python train.py --norm_place="pre" --schedule="wsd" --batch_tokens=131072
Each number is 500 + 25 x the weight over its row's rms, rounded and kept within 0 to 999. Layers, rows and columns count from 0. Numbers have three digits each. The size before them is the row's rms in percent of the matrix's.

# gate: layer 2 MLP gate, 3072x768, rms 0.0476, rows 945-990, columns 480-575
# up: layer 2 MLP up, 3072x768, rms 0.0477, rows 945-990, columns 480-575
# down: layer 2 MLP down (transposed), 3072x768, rms 0.0325, rows 945-990, columns 480-575
gate945 104:504497481482502485513485474532488542514477489525472553536454495543503503523534489481497542464503471480500478568520525475483554511521494506476565518485491499494574507496469509526499494476472502444510520497510501494474474529455520489509462459500476548468520501528499501511510494508474490440
up945 103:487496500524522489484500482504526498498511509541498480513469480508546514498486487453496512511480503486467488451484503473536530527528525500484479505444502551471470497507496511486517523512506530501535488516502530497515494485484504494491472527480470479495513538475479536525478507499522505519
down945 101:517434522518516484495477534517474499483487503486540515525507510534495485486497501477510495540507515524540501521480484432512484501490510512493517499472482498483486516531515515501504506501521526516502494496514479489512486528529494502481482459464458472507453526495469484513513493483540491507
gate946 104:503539493517481481512499445502502521500500475508480508536504511513501463477510469440469437517499499422472474496532512512476499507524501516542521503469494518469519479522510466519485518500494457513516515489522501484535502460483548526545512548484515503492477501491502475486562521497492544533
up946 105:495489511481450472473530506489500511484500539493517486494541529474537520462529523475494518504510551513534494507457486519563521526493513503499544508557493519505495479525484478490480520477499514514510507464488451473507537507530473537516471531479499470535529515523465515521504508461491516521
down946 103:471504527533504506503482517456496510527484487513459472527484489501493496499466461517542515493506530469511492494504532520517460520505492467533471455528482516475475519504495464516471515481477476526562520492477535522532480551440523506529467452507497511462563526509501491499518481488494467507
gate947 104:492496464514492518540518518536484543476508480520512530514495506463488475482568533481517478512493501517493525490483509480513472504534454494475506556500463527444569531521511521512488521498492510501502478522503460487495493448481504458508473538500491487523488439526481524491482462555483481523
up947 101:527513513487525491498521557518479505471492502503495517522467452540474484479546466469508496511497512516474496491491506544500503503583464509466513518484498500469511490518500514521507435521527489519527478503527486519447504512511500502481451477501468463508487499511484515559473472461464518513
down947 102:536550522457481512519472501527502483491489507519524506508491541540453484487498491456485505508511483468486503504488504485501518493507492517506495482496481504473524528462495514492501487507528509541496495463545497514499510505490513522512543520527491455498496494521508514483477509497470492494
gate948 108:464457492492521470501500492511484505501501509493532512506477508479509495530525530491512474491508481473519473492490516491503548510458519468544500525514493500460501505485498526535490486472508474454495527501487511519514510474490496479465457465475515466486522467546506526508515469523492489488
up948 102:489498453496518536516485540521502537531462531501490517465508486454512491541489489528506516499522525508497475521492473537497486497496520480488497502549463484488431535499453539499475467467505487527504480514478482490489527450492469498493563511534522487502515489487561503460458504502438500470
down948 102:487527489446532461478502470510477519495479502513508488521555521485494487518487533502499518506471499477511511489514481498489475484543499548491493458522505476503481510538479494491468555499490462498543465510520467563471491471506448509538444503499525470471443504493487496519493492472524429479
gate949 102:496482491520497475520494477504492517537488511503521461499512511500484484475515504507521494510476492547506518461440475507463503506500523515503494471487530474555501556500463534516504479544503500472515505485512518476443501538483437473506494471478525492563509497494494500516492457507531511491
up949 101:506498477482472540507520482509516453522447530530486452514470461518492502443507494504485520533497522484477529513474524514499501526492494487464444468475489473495513526556459477479477543519517473491492445492530479472466505531489458498522506493497514499524462487443505538485472491495519506456
down949 102:457525532503536479524541497502514442506495496499457470478526498572503501476538468510463486513512500502505499506554515502497526490491525521540494480540495519506542503483483511464490479505483508531483448516535528523488529504469480511531514486478522455443499470497548507510504447501517508532
gate950 098:457528538551459498509474487495513492507503462535511541475494506508520532485482465492493528446509521470483464525478477489452524521465481497524453513528516490522488439502487472473517518514516448532485500496520464448525478544480509496494500517509480509517519543509493496488505487472497512502
up950 101:472472501505513459524523518517501528509546547511539495495520540493513556468484444478508489521492510509499535484515490486505492522476551509480510479527510505518496478522495513526512483524458516480495527525494471528491480490516507476480563522495553478483505502480480484468506521472511460477
down950 100:551470504502482459513509476499482490491542521528524510499486523512504524494527502485522474526493480509518523472534470468497513496523504509510497519482467533498463514497513504522508497503532470450447505549513490473481516469502474477518506463510484481472474519506505512499484528518470479463
gate951 095:476491475481523524510506549494426491499514489514481488489501492522493516487546493485523515505524479478498457513451488505500495503471508517505522496513450485504520509449453472504524518505534502485469482504557530487488548474523497493492498504497460473436556478481463496505544552466532501442
up951 100:513466480503499518512443505488482507529484493513522485527495451525500546504504540489523495525501484476537493502515491499502484528486524491521526493496492482524475470474433474474474532480495508475540472470492486473501498491480483503497498508514536465477500500503486497490510502502534509485
down951 100:531452490503529473455449477455496524511500524503525478502479545505523507497498518489501526513513492536531467528453488556503540495483495447486475482472510513481469499453479484462519552486497523506461510473541489492477467487515476477490511512485483444497548511500489485508500505501529539501
gate952 098:510471526517447466494470521484482514515473509534498508509513491488520501491514530518496481513478443490505495520483538474531515501464476504489524490463487513538511504497526485465479490462549548519482527491501464511478527464525485500497522504517489461490516507464485492495445516534498473490
up952 096:535496494542466537500469480500518551494516496567488503539499487490514473519465529474500460532483455494464530504499499468500498469480523554539548470497463486507515516529481507469459477457486516480478496482514495515526477561487469528501506482476456520512529488450498487497533527488474518517
down952 100:518504543493548552515502490523483481472524490491484483493508511509481514498520522514496516499530471468452489496470476523466496466516507530582456515518469496497513510489531453509515508472493471494497463499507520533488501517488534511505470511512491466535521484504470556534475497471482513514
gate953 101:485492506492499491523534485533525539518512512484496532473504527511514483551520482473480489539516479520541431506475510465498483523534484480478515502492497496489524493497487486515492549439490513509533524483529497491519498543516529530485520496501524551485486484487505469503515502511468487487
up953 097:460460502521505476467440507436500473499516467504539463498512504472496488452517456491511504463476484509504509477479482497519502523517482472501543477471531507479518526555507516483488494462477484502454530464517536503491520495459507499493545500503455483494478492498477569508494490502544515482
down953 099:471478508569486473507491491503544472513481483482539490534500531505491488499533435488512528556459487482509482462533463513536473496561505502518504457501499471515544502513497521534500515508481472531515502515505514490492493470520521494461458518489484542487469468532498536522461468489524502505
gate954 097:503527440483492486492463497481533477527468535515495473493508491473524543501479432488496497528535504496485502532517484481542501530543505515502554517470509489494511475517521507488506450500441468484491470492515484504496473482477492550499529513487498535511507472494485542543477479481545539496
up954 098:539517480484529536510544522481512522495493452496489506558491536508488478449520493505476498496497490517519478525515547462539513501499520508508482484504486505520516500458498505503538473498460468493525483516518478487525512435531506478525482505525454449503492504544475510481472560442505505511
down954 097:520516520471515464516458489506487527486523490459509510542517475488497466471502567530492476482514528521503515460456539538481469509470542489472479476494539467510516503486528523481479474531497470520484506525516503501515535541503518493500496484469523504468524491459496544483508455520497484484
gate955 100:538508510547511483494448520474529493477539536525498532499497509438493484497497521443573520509462548496508497531497517503535455529509515511490520530461504488500481494509485498507505503491513491475510510505495478511487559473474467492500489484507535490523502555495508470491511523494496518487
up955 094:515515469520490500515459476458495473449504475500517490502533488424490463479526492471517519529518530511482435516497464509462475527458497510528541515487537506479512490548516475508529497531517537518532508475535511523483487534429517463498503518469449482491489531513508465475488471518456507492
down955 099:498539517487474480508471484509558444501546523515544501453546497523514497473481488492549502470517530523491522513529511515518500510546561481480509498471508551529545519558535485493488491504488506510520493490505521503471496463490480479486490488509440527513492509535491451505461495501434486514
gate956 099:528496478521463514515471489460525488464460489445516479508528512539517479506477512499512519480463505463484506476461499482513434523504503507440484501495475535504473522522521472504481452473445423500508512508493497548511478539447456520525485501525513498504508508519510502478512527474514508533
up956 099:555530539464516480473520499438473489455490525453508526502480538527496498470473523524523499513436516458531540508484524482516489504485515531503458503507525565498528495493518459464485466491536485532488440548541506531498446515497464519484479461500515575522473467521518481504486517471521512496
down956 099:489511508474523508506541536479513458480516458446467506495476488514489492486504535554486504483477462488476497487478504457518472539519510534520463484486587519529503547475479504505488532469525477499471471501517507516514498525539524515556471458494492519454509486488483517468525504503538493530
gate957 100:516529506522518522482492483481468530493495520482529503514530531515504485491490521524511477491491561583516528490517486467455480511509477507479499483532486528512491477515540527525518473519549478512510525461485497499487538518476513494508484507490533519490542506506453516510498479541485507511
up957 099:521567442563504465510492496467488483501484528495493533494535477484499508466520500500525522504501488562507513509532452493540514554461515489505497502514499530520555520507502490508482496511509506507501504522482541470492500464497500471499527484492521512497547545522495498469519477498542484491
down957 100:522489480524496506511490468524528540483506525520465523488544498499516473479519497509543519511508520505524516520444444529507486548475498476514506475518483501491536507489514500535495531543500503519492497509477491517463468502500470489509487498521510488486462490537495465519527464473530521488
gate958 099:485493523488529479532527467442494481514503481539508471533524464508510511492475480452480451492514482489477504490502476515513501515483486496517498524466507466508473491477460517490492556500495514535516511515518510486479474516466504454476516499464479505473479526467523462484498532549517492470
up958 104:526545522502476542534480487485462549495557460480469531494460489550541541529493441528491506501490496504536494512500500520490501500495479462529486506462538520509472484498502497498544501488481487537470568491461478539479485514513502479479499503487499519526458480495517546529490490514510490503
down958 103:503470519513496542498478500490516493498495459507475481461488519487531512501461457521456505509475500463464493461491486473513505518546524459491490504484514521430434480464518484459520504537469539536491532473477468490554420499470493495501471527527479508466488492480468537505513517491516531474
gate959 103:470502498437519491495505484540496449491466522507496445484513502553528517513460490479529483499502524494534524523491444486529482518486517514525559483502519496493481516529490519497504472486489554483458483475522505508516521452514470483515490524469519510509482513516519495467518483469496514540
up959 102:544508487510516472509500557557495469470500502494518457514457513503481500491487496472464450491489484481543522506521496496523508500514509472520496496480508531542513489490533503488505477485494512506479539480465537485565535503515476502515498503531493503488506536494512527509486490475457507530
down959 101:485493501510499504483492528501479474469524517523519513530543506505483486521515486518459546511534489474457526482440469496522562527548457508491478503520492529488517550499516494500532511490472499535543487533493502469545524536491510542504533495479523497526475471500502497507540477490495512494
gate960 101:526512484508485520454474461510488491508498543507513528507501534535468521508511439416507524546515491506478484533523514526500492510518429512460526476470496516493522531467496513499493478502482484506531493519526543497518483486469492469485444550473477497504494455518496523468483523499507548488
up960 100:461518480552486488487473516483499496542481484498473516517487502453484503509518545557476529512512530487503492462475505509538512460518542505527491511460462467472489479472507568493529514461509531477475500483492490509512500518490533476545560466545493467520497509460534474504496495492493489499
down960 098:531493529507516508513497537526513472494539506486516497503467485484476462502492473514464514488518468520500516497523483506499502455491513526484512474479497514502500485540542500498518521475483475523513505524533504523537523465482476484489548504522465455444492480488542476463507489506501468472
gate961 099:524527446503481466545464512447481519487498492504524505530492478503495502530519486513507525505532526503503513510514528482496498512452528483509480503530491476505493510459463497460507543480480509507504486506492480523500468543474535466538499503495486481482504480503470517449469492570520523505
up961 101:520497514490478512463531503469490492500469525475525461529491477516501485491515504497505493510505527491533480481470496587490538554518487472518496486479522442493482530479488505481471510489474505501527513538510490514538476481477526475519511479511480487495474497487508510481495465458500493492
down961 103:497448519490517499497537491477508429469477539469503466492530482486501521485494519487486492512482503539470470508518511491486481515526545498506515471481523484478506475477464509497487508477446493529437468532541513516512530511566511517478498501523524522537529517488522438510533482523536542510
gate962 099:516519518496474511462516480532497484473501428475495542467463513464479504432510518535535550482471457512486450531500478531535491498508491491444550472525474483504510500480496498539485524470498450525493513464481476501470490517499475489472519484542492504455537485504536562480480471499485488508
up962 101:507482533511539486513480494489520501512488470526482536466480498553518479520483496528498534496501516506543501480541521472506475511531498480501545487507514512496529520475527426508478504514482456532506455511508506505447427496509491486560531548500468518490499487527529494496532478504508509437
down962 100:538519538486548502490474446530473483480478441496475531498521561501489464535500496512476485518517493522505501479509421504535528471497496471512472452491511529514486482476468544490509513506522526494477482506481517528491500523477458497525482518483501484463496497496502520470482498494485471475
gate963 098:468475538564570531541513479500515512489522518488506477468510471533477472509560425490514497477546520505458476514523526503457520488484508469504539495490525491491490484468467473478518505507496475511495444545482501481498461510423510542516518451506491531503541475476528497520494501501499496509
up963 098:468524551461498482509481503495476526500515489479527523495521510469527498532501527490485482520482521531517541467471466496532533511484506514561514483469452482539496465528517526525529490530472532490482545493496487548498488520520488496501511529481510451505491514502535463492511499517474498530
down963 097:489469516485491470539472537473458497531518526453498514497512507532532489501510494495497504496494464456493515464494515485505522503454512512514497492483545458498492461501451502516556502533500509479486504529474501511520516487480505475495513462490476497506489483512540506461458478518492464514
gate964 102:496452455471467543505495517465494487499519522494513507494512529505450506515499484454501456493532531516504488540496503504543526508467527495474504479476527471515510505470531522516528533492490479490538498533486525494481479484533502568471481497518504504475475529497504510514560525460486499458
up964 101:476483458514495524482500494470480471484528480478517503505533493470470493463522506534519514519507509499486462493504496503469488498485473528539496458493510498514495503508530518513498516512488473478472544448481492470533513505472474494529480459532527509521487491505526503458452506504554521503
down964 101:481502451485478512525527524498501512482512477479515516476471525505522515503509514535503509515455524492532464473500476489457483518484514504512515500507458499500466515487452524459502519494500486533506465521473491499498517514506455497489459508442525451503516482464472528498458479513450521483
gate965 097:467500474500489557495520510443471531532480517503535473520551514527465520520508488503490497486489457525512500531477534496512515503482468470472474455517502525463518490523470531504465530477502520491493519498510513479480466463535503487506538499483500492475444478505480478516496518507556453508
up965 106:487479504471467478479487520454517482487497514545518506530489483495501479460501471525461542516482485499538499498478491481554468498499497483487497494547529494465512508505509491508486503513484506514547527490466515441480441525529543539514500496521506485455500538536462506522481498529528505499
down965 101:493495512453459505517480521470528491523505499499505514539544474500497471487509503556469472503503501486514503463498492507513478494498467489466509481533556489497489530508495513487538548511526572478468526489506494493480462421487487529501511501505526519532496536522445484507498507493544521498
gate966 098:506454505497487492481516509505469481497520494506529507504516483513504540468528475538487491471537488494521536507485497489517517491455566461468484521485463487523477452530545486473462483496500496491501527500506476512507536511521516524519542499526488510476511537530484548533479532479510502533
up966 104:478448489539499490528456546558455489491507524468502506522566466458507489522502458544504489527506505484497485532538497454528494459484504476481457535468517508466508489524495471478503487510477525484500498524473495524525515523458502505507508472467495479497518525516478465533474517463566534490
down966 101:508498527517482512503495489462480477505485514460499514523553468508558481502510516519464498506499498477538450491516463517516540529519481500506488430526497484547468494518554524486486485521506493478504491479488503502479493489436523495510498474514483519493499511522478532485509521454529506485
gate967 093:456538519448496495461503520516498494512530524494534490510530476492483534501493477523487505481539508458497480510509477480513488483563490483495499502516450453460476479432538543507452497508465491464509525487536534505463480530448480533529534522505502495532522492475528511524522496492483489485
up967 093:538450487499501506504523475465496562501486499502475512515487472487512517508494517469482546505448490507546473479511498499460502494500523538502526514529475536514504499511504545521502528466478555531503527479449533473485547511480527477513485517510518486552517485461486490525476486544501518539
down967 095:506518496512530498491549470464458491481478514484490511470532522473522540549499580479456507491498481482498521486492536504505494512485540477465497506537485474492505511468495478485518506483465503507491470530530540540476478490495482493453464456508477548476454488513458537495462511509510515501
gate968 104:442493522493465533502490494526512495502482485435540486514508562484569475504483489477515465470510518481510523471503554510494457473463517512455505511497507532495551509456515467527499522485490533544448513497506472500498513498522547528470502503495459482443522501503483468501529495522512516479
up968 099:501514515492584508506464550486535481521490547526482480502482462490499501509536498528523467481500475493494505505532508503483494471497514492509503519509502451490464461508502473486507482530531483500491466507485443542477494513469485485510504494517500500468519474527481475510489488479480507502
down968 099:476453504530478521521504513521497484463474487514525502522489488481511522513459512537560488492442499478514473490530435530486548527534504500506510492480532464478529489514470482479530502519529526502493499489525526538476468530526522490478503525483495492484511519545478478515501500491476497540
gate969 105:510501487508469463505449504523523515512495507510531567499487498481500451476507478529545542474475464487478480525487478528472482497487447487505501468466533475521506502474515542476481506539515488532541501503552490465500526505530477475468539493453515448520495475469506511529507452532503491524
up969 106:514475497480492483469525497511507486505527525539513490501524482492487501529496495441457487488490499557506576468473526470533504478491517507492449516513507475504489474465469481520494517535512492514476479492482515482505500463538526513500445516503481508482467477483498494512540547513517487517
down969 104:507509490551559456451468483477553488480503438510485476548466509521505511576516538492468459503482511514480515494541512508547504528551503469469489467504528516469511492514418464499527508500497512492507503471440521489504487493491516528523495523507543515506481469532498511492493498503515499486
gate970 097:505467475538533467546504514510498545533525478488509497540532464464485469477575515502469451509460508501518525524512519506500477526471466524493471414540542507491511517500496487515457453423470505494515523531532510476483497510443536493520478504471472518512509464511519527507452499538489481517
up970 091:475499529530507544527472482522479456533504495525456492502443537511487533502469501516540523546513502484481499528494469486519509495497517495513485564495527476462448501489529486427546490492536509454463527498508543508501502525538483488502520517494521499519491512452498511479481494515556495473
down970 095:459525506476454515513450492542478533452504523526527484467513510504498531567469496512477494503576521505491513463519484531492492495483526445558502560493497494465468473485481491499552435502511515509496457479506498451471512481532468506495519487521504512472515502495504471486495506480519494482
gate971 102:511508521514471508466496513508509478480511544565495489516463540514514489502525493521490484484492472453532474553508508497454473509493491545481500544531479494507519506490502523488493478534520507497488485490523488511466507491519456468486507449453480489524522464531474475509489506523456484539
up971 100:512495499522531509502505499489513529500500514449475442487496453516523557494522522489486543469496512535523528489480527510503515489508475447473510461452562474458456517495512497489481534527522486524464476528505510446490449521482527490496545515492493532454496492491505530516527542512493468480
down971 098:535511453518511520531507505499501511530503473486501484512492541525509460512514525468533490504511497473476514524513475471500503524495448506464501513516535506514504491503521517509548491479511514502493560492485504501537511483500521517507472496485475528452488469444529541477497549471486509541
gate972 101:497499456464518468525516506501519513506503520504451510509502457443524458481472526505562502502530486469507473509471477518493478479475455520500489531519477506505491534518520494464550453436494489479478471522485489511526481534479439484477471503492526515561489455486520519517542495489540468484
up972 105:500531469491501546527495489525502552473491475504486524477503524512523544493508499518563497484512467451521497484535501500507462472487512509491460481522444505509556459478490508482571513484479524515496516550476493478503511554514443544525534451479497501447509507454493493517523500500496483456
down972 104:528483493520447514520501487486491556454511534486494481488532488486499469484475498521545505471470509479465504520485496487506519513502512531505435486494472519486528472459543437459512529523511543478489538515504501508493464518440515520487467479486520490480509470496476501468494494513509498499
gate973 108:477511519509497447487472507488462475472465530508532516507486479505546483456503487519490513526461525474505493517470493467516513449462506478495463506517474493494511518506496525462507490475539489497557522506499466428472496494525486489525505501500476480494537478476482503507462486501513496498
up973 107:511485444513507508511485528476501491518488474486510505474499507496491521468497487494511481498489526532483497480530502447547513512500560465480517486512446547514520501508494487475500474541461476492510507502524500519502472505488483485478443444514498581480537506456507471521500507512501485489
down973 106:521542463490470495514515472529488513491464457501491507489544518514503487474534516477531478469449475502494510519512512495520544500524493457489454496509475488509505500512483495501505467510452481524515485526507542471516561509439548476452497504519498527500449523481493514489477508512509508541
gate974 098:504510505495507532486498488539489488523487446456484486484476511518517520473535477477480498476527439536508504530461487513443487493505497517561542451459485521505531502494501498467480465504469538484489489509508482516505471487495512463498527510506520496487512517527463468506526498537493479475
up974 102:503511468482510518517481489481507506477489483515519514468519503508509509453505479500530503493496533505543487525482506477473500497554529438458498439462514495472517516502524526510452486459481511513512495503469491446560506518509501468448480510480512491476501509477531501487520532528473479505
down974 099:482509504521500501529504452462527503527521509500511482460496552556489491497544496499503475497470480525535486493488505521507515505486520543532506475513498486538482534491502488508516477509495501515493476477471532531499502478494491487470505516497544499503501495515503501514462476519487511464
gate975 097:534512483464496534516500546488494470489516499489509497472499451454527506489501536478455485485498511557484468541486562490515496517514521523549524512465507484522499500486472503464513520485453523497508499498478493531458521486495545515460484541464534482526549510498456473469501487492505523484
up975 096:494534534489519466532501446524506473487475533511492543522521487480516534490505501466525534456509495539465530511490497521509474485492492473552497491500497494496523527481552498467522532524493472465505460499533477486487504502500487492549499497442519466536477490506504486504510495488485487494
down975 097:479510492484502526499475527510498478507523469468454523467516511493512505519454513475467545488544484499490519469439498465492510561468521549469494482494505480489486505457518506450527494462517515496503468437521459515478455515506494489495516507484519529511515494481499480496511495500532514517
gate976 127:516474533529518498538511450469498489443492493466492513526525504515508534536502492510474496480513508514510479475516494507511481521530447461503463550489521513498457515541522464444494495536525449509516510499528478477471508489502526501484529520483493472505521504520473473528468526500490555507
up976 147:494527467489473505468470516526514535519527490522524500471532496474501456473502510514504502560494494511516542495523521502481498494469521518475501439467512520502510482474507520544542508502452567494502475507479477497489498504513486494512460506509520517510482475476518515482508495475495487516
down976 117:482528507509489533456475497517511530503519518485456492471525501474532522514532492524484496525484486521514525461547499502554527442479489513476478492473491548481477484489501456528526531501499528513522468492524509468480511492497467487502526525529526510511519503487510479465498491485539486505
gate977 095:506510486485515455509470536551506495519506442532503524475507479521502467490476460486455510526501495507469444511510496524469504496489435468544477540462483520523505490485530519481509481502509518512514516529460515503490522487495534525516512534506512513508525500497484482503500541512499500476
up977 096:480508491490558493540466495526494429521517495485477524497531531495467476486470468532519505475510481481502474517549510513503505506495454500533450482502472520507535526497480521508523482494477491545532496502490506484477519484508484475522519508550532542549540470506523494469500491493526500480
down977 096:502481469478521486534481491524509487462489470503498477521530488538466469454505513518521514472484471483497488533524561522470526481514507497459461481482495557503498540474540478505504528526472484530528524510500493539484486510489475498508540533501544543541520475497513510492520469487503529492
gate978 099:479498480479490523483485515556480568504484547462503540528507498479437548539552468484458528514510485484499508493512541494502510513462540488505484484491522505517476508542520515500491504515449539491502495483529521534530500493534489513484512460500469471504496535511517536467487525453511495472
up978 103:537507530437506537498506500485519492538492490536465509489508528477482538562523500498480494480497501475473493507484516512502523499485474500507472505523532503501521503503517518490479510480497476541466510497507512498480497480487475485490454537461511538460494486497527493522529484470518518506
down978 101:503457495537488496501489501496510513493497521539543522507505470479517471523521519487498481489464546486492492489531483496490543536514481475530470476490534513496531511524497508487515506508506511522513484495507495529528529525516498483519485496517511490478537526497507513505490535505493523527
gate979 098:484463518550513477487517494511501538475498488489514493521480497495501430480501501511492496467506492510513487539487484482488520479505490517476519490519504554532496526479519482508490446518475516455514476495520448485536481514478510487485496506554529510522507492491462512507553447511515493483
up979 103:453495538524472505473506528494519492478524480433526468521459508519508496462499479464492493498538490507555456486493466497530481502476505478503496514507465518456522499520487541455484485449485525506516452496497536513526502533517495481519492514498468520530472501478515484558512479528498496470
down979 100:509510492456497520526464512521491491513485475524519455488552492502502519455467554495517501471482496506502564519503506535452465506444541520484511466486464509529492458525504481512475516527533517525496477484497517547483519476504529506497521502489461515502540527558503521524528476486464480497
gate980 098:531507547448468516464498501490508552488468532498471484521513499509521500483520492511519485503514464516480515483545516482488487453470486488523504514425480512519524517567525509460468497522533490540477487472464515474435484490496455523504496473479522523464498503535545506473501500537455451507
up980 095:515506492497530521536543553486528514510519501545524519477505456483512453476508489481547497520476485463511511497497491461475490497500473491527461497546495510470467488422542499526509519502513515493505518493539471538508475501508510473470518484510517487506486459478511498544512513549493537492
down980 095:499518524484482493516499519504475544469494547493483524510491513478518482497530489515521482509519498529489499503470485512536465532465497501517471465533456516474485522493509497532493542501500542485508502477487502517526498471466503494469478496493483468501525494519510506505505482502483485506
gate981 094:494499512494481492495521467510482544498498500514532558473516492512476542494490509515479482514464504528504509491485521512508501481491450521519526536490484499499424515493483497457508493465514530520494493498469533464468505522499496494507540469514483459514500497509493557521489500467533541491
up981 089:477444500513492489490520525492484490521504508514531502515509538467509470483477509494522495487528541485496518515492463491495523511474528498472516435489496511467518526490523508530496502545485496443492498473536502517559461489480514494524499542490518499439524500501507459448487538515473496501
down981 095:477513515477486520516529493505489473522491541462489519536500509482496462492547465492481477459522509431444482476507490486472504456530473479475510475507518495518506517467493467489466514476499501497509499502458480486486533512464512485476529499509474508515500507508543486522522509510509489493
gate982 101:457508499494442539477486480462503481532512525507483550491507497515511519482521476511516490502523494476507484474527470499531516463440500484511485551505428465534466455488484499514492478488510487547559478504503462472550533508485519494543459444524490490514504484515515475501518491511479524468
up982 095:477538499516510521512507502508492476539480511428510538517552494496499494479509515519502494504513517504480492517469488512542517495467544528500502514512447465563493504462537506520484505475509445531495510488509477538538481470524498528487447507494511489495509516464473470549476510538517521471
down982 098:499493539531570501501503496513517533490497494487541456537500507487485480501504564496491513475445478487497475522469522502545523515546522509469531457506497479536493548495524516482468487497509497471491531474497521531478467523452491495516464549474468518508491519464500530486490485465501527486
gate983 098:512462511487536461510539495541466517447538496472494502466493543507467539507493518522500506494502513554511489549510513491521511495477526471525524474496528508462510513459500480500480519501538458503518502491500549508485525496467527462494526511469502525547500501462501542524545472504469470548
up983 101:499508490488450490507458520539526535552452515505463470489525490485510499529460497503521510558492463508454500494508464567499539542487521513488527515459497529556451510493494515512458498550548451451501515540534478490512534519512522488501489478446476499531494507531506512492504488462500520487
down983 103:497499474517500533486469459505463532543460512469521464513500493479493499512464489503448472514475512498457495490452476506494474498473474516478511520484496526501517508494473551454466483529503500484472542536444478498536486526544495502516509505461486486534516507549488494481482501489480487470
gate984 094:497471468473471506516474470557487473531486504500483507524454510479485524469450506466532529481488519505505503456459511507462486521502530519490492497452501469472524504515504504484517522495469560530540512487520498504513483518536509539482492482543487522527486531511511511542498490519463493520
up984 096:500498527494471471486529519513543493509506505475466500525498492515540478493528477510468495508479480502511514496534462526480522512477485530462496530535547511494455503494482505535451486510497502520520486511522488525471535502544493537505489528472489517548576501493464451501477489518524535480
down984 095:444499494515541525511485482463517473502485462561520518489513492522494560535529502472497472543522542539537484478488480499484510515529490512505488506520500515511538501493495522504477527485515552524523538497469486488474506475491517463525503519433527493542474499512524489462506482520497490508
gate985 102:497552520470492493519480516535440528445506512456521516506560499446527512498483552533538532475570497504501524467456493534521505524480494499461492533535523544533531489524513535499524468511456487497491461508476505462435502539516492529502518513497481505504444506494512540527505490494498541488
up985 105:506464489497522510541531500492518498522490515521522495481532490508495562535521499485500484489468511479485513493461457473507509520527461531480526470512483461505487524489474496534508511475447452527484454474549492460528496503496528528526473520499481456506504506477550455454517481533491513508
down985 103:546442510478499451459523500490491514496503495488484504540527461493475480506503511524488490469513499517500523498511548482487521485477479548462507495492510519491482493523493513517517466497498490495496480525456496518499529538485496537496463490529500454489514502522485500478513463495473544472
gate986 102:529485531529516510498496544525484455522500492436485510563477518517493516493502484479468483514537515496496522487531489493512488497474540502474508514542487431451505532500504484521534530526487501503510524481530504509480497459510510478546442488517490547470486463540529504496487496541507540515
up986 102:507490513470478545485535518543477503519475504548473500500502487516522489534531506524493489509508530515559517479508505515482494462490439515466502508463509537467469459501512476473497508494488497487501539451487508475536460488487477535523505476553497498491492456486459488523495485489503469511
down986 099:519465523470495511482485492490538497519489493475525474482514510491525499515469522454514474514511472528493532467501539539508497521517486506488513510457530497486510502496535519520525513474474517525474504468518489473457522520525523486493530502512494533485514534511448489517512537488497493483
gate987 106:485517527504484521552473493520487488456496500543463488538483497468549523481469510508528505493489516499488516493498532480483505513466505526517486520509496480435485497470525506472494463531497578533547500503490479481527490495526534489498508495503525480479552468504530483490458448439525518490
up987 100:517485503491479491527471508517528465523478479504481501544515501539483471434519501479463514500481522485485472493489507494462467550462548530521491521449493485535480511481514502516501541492520509501510504493510501486470461549523477539488509525500523556474506494503505544523532467454496497521
down987 101:535496497504514486489447535502509503517496520517480477548488523536549502543518473499508497434501451467506527488489455471502485576466455474521500472458476533506520484514479488534477509518479483472460480486494488510441497527484500488520528502462536495506529508487492472514515562487501527489
gate988 102:552480470502463508534546505501528539461523510478487487483524536491508489511500485512509533504550516498483481474546460502538513509521515473474502513514479490517477537519519544523511486476532497490469484506477484496504509520529454546469500508533460503548532507497516482539510478479480492498
up988 103:540511519477491479486468482527501502455519517500517501498501487446489486518523541486503495469465489464521428494523502508519464515504545457550502484490525475508518527476457491481513512499461443497516503515513500530513525509504459517494442514474507498519553506497497494486488495460520515514
down988 099:518532524475506526502464476466486519518501521493493488503517516482502520478489470475488511463524516426479465536469498487486485515521501522487489537519509528517532483444459488487516487565527488505507470523496510481477514491510486475441470518465466507478516463466468504498520507467545507480
gate989 099:511484501479491508544484545485476472494566496513514449507532508478523516454541486494503505499511492489472501494479541472532510497494534485521526489446471485538497462493469547468484521505510507489485516517474472533485488518478512552502473531506457486465494509526507509487508533493523526490
up989 102:471528496470495525465524474482476537492519521535455509480517539464531520492537535513494501476466561513556483452469483464502507490493468517527487490518501479524480531521493515476523476521498499505523500490479486534526525511487490494516473480495521480544491511475513500483511483505495523482
down989 102:492494482478501494542523495522517492522519471545511480467518484507550544478500515456468496513479552505533463463521506467497525518454485539494497498542514502511530476544462485535477497505505517493505518476503491484499455507511541532533473480531528531510514488514515492492517461543510467511
gate990 094:585520453455491511494482500535535471543546501502517495494477494448529489492532518492510457462482521482459488464506541497518510526479507532512520539456533481520501485466483516509512475528533458525502494552478468561504455483488550508460517503479541509524494534505491466515474546504536501501
up990 098:463481497540539529466474520492488478490461529517470471515472509492470516528489460480504536512523443524478454524486476491517503531506478476517515431449496447534527501500515444494474513440535463469495480517500557505458499450505512501489491495440500461502478461503466521524489501501508478469
down990 097:473509529519482506482520500476515461476475489523470504468493525494474550488499491514502558498480464499498508515457471483484530511504504499491495479505504457518473499554488500481528506435490520465525516490483497512483514537522477496453499487446499509512474482505528468529467484510535505532